{
  "norm_place": "pre",
  "norm_eps": 1e-07,
  "attn_scale": 0.0884,
  "parallel_block": false,
  "extras": ["gated attention", "skips across layers", "capped logits"],
  "learning_rate": 0.00109,
  "max_grad_norm": 1.0,
  "doc_mask": true
}
Each number is 128 + 24 x the weight over its row's rms, rounded and kept within 0 to 255. Layers, rows and columns count from 0. The size above them is the row's rms in percent of the matrix's.

# layer 8 MLP down (transposed), 2304x384, rms 0.0501, rows 993-999, columns 96-191
size [ 73 108  82 107 101 111  76]
[[134 168 104 143 121 106 129  95  97 106 142 138 143 101 137  98 152 103  71 158 177 138 131 167 112 153  80 136 147 101 126 130 110  99 133  81  93 142  63  96 137 148 160 126 146 127 147 137 137 128 109 138 155 134 134 137 144 117 151  78 140 137 132 146 104 101 148 123 105 118 109 160 109 149 121 128 121 173 130 100 109 123 152 139  84 150 100  70  99 159 139  97  95 102 132 112]
 [152 162 130 109 151  93 140 153 140 157 127 136 153 160 145  84 186 131 136  80 111 151  96 160 179 114 126 126 104 102 192 116 143 112 117  91 128 130  89 115 109 150 168 168 100 145 129 133 114 127 162 152 114 117 132 166  97 112  85  95 100  92 141 107 180 125 138 141 125 143 119 116 128 137 146 109 139 100 126 151 131  90 147 110 123 111 118 197 152 154  88 114 104 128 106  92]
 [125 144 108 114 119  80 141 120 120 162 154 117 131 163 191 143 123 122 104 118  71 113 135 111 169 110 120 116 151 124 126 189 103 182 149 111 103 130 163 124 163 110 137 130 118 160 168  93  85 144 143 123 105 106 152 125 136 159 130  98 139 101 148 124  86 151 125 116  97 124 126 120 101 141 130 178 121 169 174 147 158 130 132 133  99 120 189 152 123  93 104 144 104 176 122 144]
 [111 137  77 148  87 137 154 145 153 120 134 131 107  75 119 132 141 150 141 129 116 131 142  85 112  95 136 141 143 110 144 132 148 147 108 158 110 110 110 145 120  95  98 144 120 140  92 144 124  69 115 155 116 116 109 147 173 145 170 131 137 132  94 175 101 151 127 121 138 110 141 138 104 172 165 161 160 127 136 106 131  81 124 178 128 150 142 146  90 138 140 152 149 118 129 115]
 [129 115 156 133 136 110 146 103 103 127 182 124 136 137 123 109  98 137 113 140 128 134 168 173 183 162 146 127 122 145 124 159 106 134 101 124 148  95 112 132 136 166 112 128  94 156 128 162 117  86 119 111 118 105  84 110 129 137  87 134 117 118 109 139 128  75 183 113 131 134 103 152 160 123 118 141 132 192 158 165  93 121 132 123 136 171 111 122  99 128 137  99 117 155 120 122]
 [169 137 129  59 123 155 142  66 102 121 148 142 138 138 140 154 132 128 126 116 119 123 116  87 128 135 128 146 144 112 123 131 129  83 126 127 109 118 120 161 140 121 140 163 120 150 122 129 139 121 168 150 139 123  98 130 127 117 113 150 163 104 154 165 147 156 133 149  94 163 128 133  82 118 140 109 122 150 165 111 148 150 116 124  88 138  99  96 127 124  57 159 113 113 166  94]
 [119 140 142 105 166 122 132 115  98 150 153 174 132 135 105 127 131 127 125  96 105 107 105 121 129 150 139 102 129 154 125 119 157 108 109 113 141 125 120 146 116 142 128 149 115  89 100 129 104 132 123 138 113 105 132 152 129 109 137 141 122  86 137 130 154 159 131  96 121 113 116 139 117 124 135 255 128 139  87 111 117 148 125 122 171  98 105 143 142 126 151 116 137 134 103 109]]
# layer 8 MLP up, 2304x384, rms 0.0567, rows 994-1000, columns 96-191
size [106  79 107  96 110  97  79]
[[ 89 126 150 149 149  87  83 144 109 112 107 116 115 144  96 149 135 102 158 137 149 149 118  89 150 166 118 135 118 107 144 113 125  89  93 151 119 122 109 103 142 102 134 121 132 140 105  74 135 107 141 148 126 107 141 113  95 168 119 131 143 124 122 113 141 141 107 129 128  87 157 170 146 116 114 131 203 108 106 142 115 107 125 178 130 123 155 114 127 114 175 119 101 145 167 170]
 [100 121 135 176 128 141 118 113 110 104 143 137 207  94 144 142 112 128 104 139 203 121 144 146 117 159 183 153 108 147 153 144 126 116  94 155 150 109 149 132 116 132  90 166 123 139 161 120 130 116 108 137 128 119 163 103 138 129  85 118 109 114 115 126 174 139 163 140 114 121 127 144 117 143 166 124 116 158 158 107 159 103 130 122 142 113 117 157 141 139 161 107 124 103 136 120]
 [175 142 140 130 129 128 139 127 101 124 124 134 132 160 147 132 107 107 129  86 137 107 138  79 109 152 144 140 134 169 159 136 121  82 114 133 116 136  89 139 122 139 121 157 109 107  96 138 127 143 117 162 126 149 115 128 126 140 112 157 172 101 130 141 149 108 109 117 142 104 101  97  84 113 127 127 149 134 122 124 145 102  87 104 170 161 160  89 107  76 126 108  96 125 117 166]
 [145 142 131 152 125 122 160 142 130  94  99 110 140 145 148 116 121 172 135 109 120 138 138 102 126 157 110  78  86 112 118 138 113  59  97 129 128 133 132 163 120 148 153 176 147 119 143 118  90 156 122 124 155 142 161 124 101 131  87 107 138 149 144 142 125 144 140 110 161  82 131 139 109 157 136 128 120 161 119 120 143  88 113 154 116 158 160 104 148 170 150 123  80 112 142 176]
 [ 99 127 153  91  89 112 105 135 128 181  98 146 151 156 103 153 144 125  92 128 119 172 135 102 136 100 106 105 117 159  96 134 108 126 134 140 186  97 115 133 131 110  87 148 148 101 113 138 116 149 140 127 145  91 139 152  89 121 130 178  89  96 110 140 130  84 154 125 116 131 134 122 179 140  97 115 121 118 127 136 134 136  88 136 168 137 122 146 143 129 145 129 127 161 110 137]
 [ 83 121 117 106 121 113 177  95 135 129 156 146 115  96 107 127 100 130 136 145 113 156 139 148 113 112 126 119  89 170 135 135 138 156 157 110 133 134 117 110 104 116 205 124 103 105  96  91 209 130 105 150 122  93  81 107 101 127 124 101 154 114 125 138 162 116 132 128 183 133 146 109 126  89 105 131 152 125 146 141 133 127 128 119 119 135 129 140 122  98 127 129 169 127 132 138]
 [ 88 140 104 103 122 134 132  90 124  96 129 118 130 147 156 137 123 112 104 138  71  93 148 146 122 136 104 136 155 119 116 151 127 120 123 153  67 103 115 149 124 137 188 132 153 116 131 118 142 148 147 114 129 137 121 134 144  99 137 153 152 117 118 149 166 157 152 128 121 126 170 133 182 168 121 127 133 146 134 191 141 121 140 135 144 107  71 115  96 176 144 168  66 124 197  91]]